config = dict(
    lr=0.00209,
    beta1=0.95,
    train_tokens=1395000000,
)
Each number is 128 + 24 x the weight over its row's rms, rounded and kept within 0 to 255. Layers, rows and columns count from 0. Numbers have three digits each. The size before them is the row's rms in percent of the matrix's.

# layer 2 attention key, 1280x832, rms 0.0886, rows 1175-1237, columns 416-519
109:099088148113142142151121124093123119127088109139189153101132125141141097096135098109134157138126139111104116157119143110093103117147128122067086133143116044139178125153160132121147142129116121160146124106152177110146086133115146138176160122129150171108063165163093163152129126122120127110144104115128137185161110
102:100110077153138118139129139130150116176101104089157161148123139134117152156163095116137152164127129145172139104168146112121169094154100116109117125116116144152114163135107145128099145138147142116113124143134111131104126110150127109160100150096147133145121136102097152105121108111095134115158169141167156149113099
105:133154122112114138106142100139113092085119125154172135128140107124110114128127136121125145110147070121123107160136052104133191093139124146134183121127128143133120119132173140120097129133169171122134144112092109141139135133098121133119146112094139129180150156195123174140109114146153180116127142116141199171098130
103:132131098124131132110145116128128140130167119144070127130109097139103120124120104115155192141107137093157105154161125122152116150119097142163148112145121100165155054139137157091112129117115101091117136127183140058057111102143123166176168134111114156155137174158088087101097115131169146107106141132111127109132149
111:189150147100182053171087133125140155126123129107142102118114113119147106134129138157147093104136117170093159134097115148125139163122122146136127093124129111123092153126126104150104147152139082111114160140133118132150170097131132122069142108117125098145148101102140116137124128109113156095118107146110124092145120
109:110165122153104082171142123141110142128139127134092116121119113131123124112162145152141122116132136117088161084141134142134116132106120116106178132124122163095154152116157135074099131144143142133171136094128137114135165128138147103131135110121106126115163131076110116151166119137103168075157094169100126098088103
108:141176121143134100129129114192115109144130124123114110141111108079177130171077136122108130193147136162142123117158167077146154137102133119119153161123189119120156114165140102126144135196146101135128125133141085128119120099137129144139129131137165134109116104117124102154097117151079165148195120123094150132139131
101:137114130106094103122175115126150122126123154143125109161134085097130102121134135122135075100136106182085156130162165161148145109150096141159101126119101138089148167160095073119101131167109126077137109130153161123143127122101130154144162097151120096155136108118152118192148141080103134105114096149125111107128110
104:157175109149123132140129136153179176103115159141123078097115129148125145102121142087144116122125152149156134148142144106105075160141156135074149110133119159130142145129100066138113143119099054178102132139124163124155131105149121137136143161119113128118129154099144154144121160112096126130110071155088115133116120
096:131157127138141136117114133151099091155091112115144114110112106111073097088138170142144105156139113162140128086104137145164165150108161120116120090147092128128145181125126145148134159138163112075137155185157099089122148160160184140092104154127117157106183135093081126142157119142148116161197185138107133122119125
087:132117163172093120112113078171147113136120131166096157093127122138146148126117128171137114135142155135140137073120124131112164100181170142135155148121062128139117164119143170147114141139112149125120127108104104145108151111091101162120097115107124148094135156096143111131103142112172109122148196116141113128079111
091:163167149167162136134114112118133105086161114124133104095097111124126139157122110105135144187112104107231115114129123152139128149101138113146108133102130140119119125099140116179160117158130153076147145138155123108099130163131115120125101170119119141114128109100088112115111105139110098135163206124089119187128135
092:100104162153170117124096138079134153114185109116170136141127142109129126131136172112096145118130100146164133135127101158124092099141155148144128122142105131105123160143193166138135150139107160097141143165141118143178158099150114144175088178118083126077161094101115132142143159189123120130152120120120110084140147
091:123076119163117138127132159134106174141163133126112138119122092114151115120112112119124129149120086157130109099179112092129082094114166148138164101148123145123134092129124121136119145087110134105125135119133159129125142151124125141138123129143160065142103121154147128107115121128122144110060158168091133152131156
092:155129126104136161114116188121115149121111122119150122160122130136136119086122110117112187103160108100101122163157123169103118118144127108147107157122133142111162156155126110121139124099120161188101110103101133090100137130130098112170115086103147133137089118146111147122105154146147133112115160122126130135102116
100:139116150119140124132143123130177131149130141133133122128129084125096182138132138077135097096116126142179151173110155131155114121106121087167165148121140140131100121072117153140130157093152137099123104116156114082137159157154099117161114155114090142090165073065093147118118115145135165122107138122127129134123105
091:191132146112136131119134136076135125096114129112163107144163127115148103122132129125149146105106132128114145136140099134074091094130111166152115124124088134139156154130142107145141125142106155097143149153156149123149144137093119141145168151140089122101092152117156119129112122147111105113115089142131120098112086
102:150110135122120122137165167119142131108069114138114102085130146163081117127136105127101095113110121156200133109135126090162133137130100101139119169103095100123115112162118133094156108155147133125155121147123155146137126163121090123124114169145103107093092132177125132157144122100169144121130141173151139116146121
095:135130110114118112131116148114096089116115104151114162114103138115103168128150133155122132118108147116124102144150138083120132132172149106151137126113141117139096088134107104129120139158129142093143145113150113116101105125114154146162155116124179103125062091131124137092113053102130154119132131126139118168155120
097:110109110103109163112140136070106140148126098153107125111163125162164145138126113085120168156137094149156146142134083117099116061118141124136128128147102153162132136106138110109161171110128127137141110126138127120100134165134104118126093138152131123091106148075092161134106127103131106121095141126099142156091127
095:133110130165104127117119134151129086120105145159151121141099145106139120128167136108201165140148090127128142122143133128147142097106139167135106152136147114142125145136119125105131114136146135193148101078160111159140098112118109122184101080097122136136123135146092135087123109099099147137107146142129144109108139
103:121123117133129128123131163112137139135102139162157105123183129147076072104112136083159121146116093162127091092121111159154121126104135099158152148112118103152170120109140145163101112112120168130132116123100104102137193141129136113112123093131133121106157139116140137111169159145163104099148120127128088131152106
096:142101142166138145116083127152170129133075128158120129092127166147117133156143094155091170136095108123150153109120087110141133119106132110134115198138108114111121126161162117149136082141173151157131109113126118129130094135122135100145135120106123091096061140114145150149152086104148125126124132137143140175131124
098:157140151116118096094116109153111141194075085141126130132138099132095137150151093160105115132114099108096131118129148152150117136101139125135128141164162117116097170132137109119148126183122095140120144110108111141104102135135134149141161164064152140151094121100126073102114130105115152154134130156141111170137137
101:128126148079123107156168120108105148158119144104133142129147105084148104130121141176145138097077077151091140150120140133134110124149110113146097117121092097117111095110136145145150100160121118114170111141139101094109137085121129106083164133146133123132128153149147155062143127101125136122113147115108157147122126
100:159112125159063111134161124115146150112124092119089172121126096128110156111135111105092122101095137161121166058139156156136147135094125123113102123096088146128125088124125146103119141128142098090087110118161106174131109166101143131148139157116127139150116093164200122131118115116109146102134134152137135177138199
099:141123099132069133181122111133134139110134127142175102120129153130174098117187167135143141113129146159161140137113162135137171170122103103135148126141123139108139129124147130159141144150100087074121134105157117186152113141134138147138133119171138132112106093112099167173150142152110133107177130154139116122125145
101:091135111184176152095064104113142158081131156172128151119120155130101088135140167092171142083132115117142174124153124139105121105155158103079120092114154128136147119165145113128115080112144132118147100116130147164127112122144135134132099137039167093119139141140148158152167159109110112150084114088157168079149097
107:098104111110088142126149142135102080131110113115109119113142144159102134115104143143111147170122101115140160098166122111152139081128111119122128141129086120172145096171121146122156107128137143115157121145136117087131138087168173143148140108110090168127127120094127151111127107106151162131150146155154104141163109
100:192155147084135114141104148134144143151137159116131105132147127149135132080075162095103109130112139149110140129091111148101113071110128138139158147119099125144106125150148127148131135177123083135178120111115087131169144133103099136146091176146082159092139168104119122127120164164114158157130105133116132148103139
103:143168113113135067118123129112136129102181109159154136127120129088152168117088149130191135126133110142098155115172115112133122153126128154156134174180139167066180150172154060118150113147099129110134133117137148139150116115104168134124141141119117128142153105114120157159187152107041117118141099138125118127129122
101:140100131095097119146074083137158113180112103127138120125140126184122123131143145163123157140145148138110128169157110128095181117142127104133075103155127128167123109141128118165120125134145123090145131155122149127139156133144153123109130154138109143108126097114083138158108133129118142105152118109169107108117130
102:146177109138169143152181131120153115073166110123135103139127128093158119104123134112111164174112118128137092122130128139108148134112108119182140160163097160127099132137145153135146151162115096146152113146133117113135144110124164055136095097141076159124128145118176151146169118118153124111158142115130141107114103
103:154133105123158137167110152116169098123167108101128065133119128133141135118132112121094138104101104142139105137124184121104107099115170105116139136116155114127121148124110100149122124112104111121161076131109134126116143147121137096119118112115131127124100086115109113126157160142120131145147067166068145116096121
112:108116105120131143097178156103097143123105127116138154124140090174123107125126091139123138114127124117098143095117124121157113111134157086128136085074147078144171125186118160146097107148195163106104141104149133119127163113142124098131110123097118128142123113139083103117146095124131157135106134135101110182164118
101:122120120136096149095174140097104150130131109145138111117044126137132131136145068137157129120136133113109150137092180117135078137126126138142190111104137157118088127155127162130126138115123142170135102153111123093135116157135129149112134115141114129116130139105139105102097119100147134135138117105105121143135149
102:129100147130111138183136143117125136143080102139105078116112116109113153130146103173136103151124143155119162136068139162122101133141112042144145131129092099093092137144117142148127139159106124109195142103150110127125123130129134106112135162180119146100092138099108119128146156101115092096145102177116116143156116
106:112139147128105111130130073112195131080135136109137085143143111123156130139107152135095088115099161116101174103094130115117111105101117136099202138141090132130117119125145106116131150172129081082157120151106168145168110109092130121120172138124098106105118140106127138214135144127145157134165146140172118111136168
104:130100085125099164152120130107107134087121127115137146086135185122097144125102120121127120128103180090183095137158141141084174113114126148115135127098101126146128123105141143137113150142076106120111113125119142121152111132148110129161174129122152141111129130098119101122125117126129129145114157160112167116124139
104:107110135094156151137115141112133137101107188155140141133138115123133113087118146140122155141119150112158080135146142075120159141122147125161170137140157123133071209175120128176081142134131139149148133174107129145157128117112131136078100148102140124108126146096110138137109169119148148137097112117117121144121117
106:097131094117128156114158128118115076165154125087175112128165127132168104158113118099147164137152104093120114109133134110117118102139173137135138126136120095131112129124126124102086127119124164130133140117143096124086148106150149128112143088136106120113105075124086132102150139113065122158151109142125151112101080
090:138159147122090084113113111123132098136109146126120088137113153137131099148070133090154144067123152131145107136108116152076149123134155102132109141198123146086126080142128143120088113107073071160148144139094116120140138109175126117133117164168166149120094126109134113136121116122102166139122132120119115149111144
090:163127116091112131164150185140116081094086138115180166141123116154121149124145128141143100119111114129107126150106124141084140146131112157108146117095121118137129102109117138118089125118123126131130161085121145129116105100120107124139147212076151135122169118167103137139164090106153107112120112139131079158138162
087:098141102133108110140132118090127105162128137112079104083143161173116136134098112107147117103135139110107107109092111172161111123115124179155113117144167139136150101122118120116137129107114137142135126139121130191147189134134139163156132134121158146089141109091128126134122164157137143125164132104133150137127145
089:075109166119153090099155103136110165147141149149109112105169098122150126139118148162138096148160166118123139130119180134173105127090126102122149070112110124126099137098125175158154163111178126111155152160141173158106075103135153164153093148171107140167114127120147107128113138128153128104134126168155164165097159
092:132128128100146175083155124168117155093165135140173131132118130094126145113134169128108122130155089118151133146106106064116119103144148106128127112095137121133154187157110116128154113161126119120138129151135160122117119094134120119113132098164068091161109113069142151152156100127139116197111125181079121151133137
096:137181121126135128127104138125161120123140106118159161148131183122128177143090135157081115116118138112095150162127133114133116108118146137099139136140164133071156117094131134121131147173090185141140119117149101105152160142146136168147095130114130150101116133125130135143134073121162145180158167156161135112116096
092:165110151152125116096150112118169143133114119100151159123109134151147118124155136147143122187153140121139107121112149106094118143159135190121105128134128158143193149141158125121101177142130088144148131136165130096165120125129129103134126185133121144148160082173110096168095118135135156116121114123135146121094185
099:114131146110093134095133137102132141119124137146186136147142095138125109129151144157167128117143076142158097114165164137147122067157116105130157094132174108130118168156092152161132124155144131111087072096122131084076112112143144117150177126168098080131105135156126125123150142123127082131128120104133139140115102
095:134143150168145159156083113107145126077120131141116140119150087100127120120105164105142140112108104155089133123116088155190138139127131120174126203088193140112121114103124145132120157142096151126071113139154108162190162102151147153107131137078144157142137120139094161130089134128157116108155144135085140123163132
097:110132111097137117090112120113132158109132152101106066163125077091135145149111153105089115146105122117120120149140171112136094165114147115117150117115113090140120139139150070132099137095135125138151134108122126147125123128140129132148089093164111145098137150117110127117141116108110108099134117150089150141134097
108:110170141146107111166119128142096113093155116161127092164132114128104123106103117136143110176141148152111137122147138190141152116069142126135125127120108112114096138116118133156138116178138135142148123144097115107118080097162095117114137132160172093178118083122110128097134122134135100086151167142155127136114120
100:121147120124104099111110121132176124178130136154146102145109105147080136119145100102125114127147140144179101123083109173120126100115140125117118149185107106126183116190151096176137111125120146106134080144146092146143182086155125100122177131161134128143097129148125158152139119115142143150119092158100078127154176
102:101144148101115098117119123107122132131159110115155144127144068138103108118094165129149086128136154135180134128138126158123142121130162125120147118108094151135150146109123127126109151132137157101077112144113149102085107178110153140107139111115098085112103121140100162172090110167157153132149122130159112151137171
106:119104115128138100120123135127132145117163140149118113148118098140100114111156151108144136106075098097127065114065133159089144100108140086156106144145123096118144135171129145124128147168149137116130100080142127175133151067097105096102131100134108130148135145138126117125141134082096126115158135141120125095162136
099:157138109169087124155118126111067124108146151178164131125143125126133133153114122108174137127101155148098115092143086148067129105116185123145126103167101135111104102150107129108113097113119064106141123094127123106088145099157132104121152158143112131142136127109192154109109080112097156120088147119192148149115144
104:136184179103133117126111092091163090174123151191128123064168156096142119105123117124145099134153142138118161122111091139130157145116100125133125124099077153093135127131109086159141093154077126124173126148143135147106138156080103155127122166119121175153127156127118187112125098089199127154146139105136125086125128
100:166139116100104135111136176126162120167128112153166142141133111104113105180133150093132109116133168109164122122159139140138149130161111137122107163134143140119131133147086133109166087113129101091089126147107124128134078133097118150163080125137140122144135157133125107122132098135153101116164149143155087120137073
102:134148124098192135151115111108123134149131132141111110140132138130156106142138153138123108151129066134066135151127106137095099147118098131117095144134099138130096155107134111095124137131112133099111116161142109177181168171122142129124157076115129074111073122144185121140095078131140117140108123107114122115173132
102:126114116133106118149120156104109143141097147119096081144126123093105114158112084114197124085129054144091133103134119113160082139119118155142129141139105160111114096151120102132158125081136140136120146115141152078112140140135123142132117183161130146110125114158142165095100132110135126089146138121151116174158160
107:076163143078137105120138122144142130130112103119088148117155115100176158160107167115140148162094168149154164148111148127089130154115126136136143139128115124109114161129123142153139187136124159120101126128148149116139146153119085134102121154133123132097155121121105150106135132147179135153095125127122107117133115
104:131107107162129135071140102143110120113143128143097126128135130113104117098160147169088144136112118114144117138111131176127106127185152103101144098125121098150111149156165096120110109116131111123118164154069100129121148152136140091084160101138103126134166150137144123139151111072146125110128132120152135129112107
104:141121149114119121161141135136118138091141134121124140120123150115118149132140154134146116103113140138127127145153185135110187186144159156083095105128120156099158074129104127065113154152103126128140124101109131111113134108102127122153164089153111116141164151111098062142161142175136137098129140173089196107085140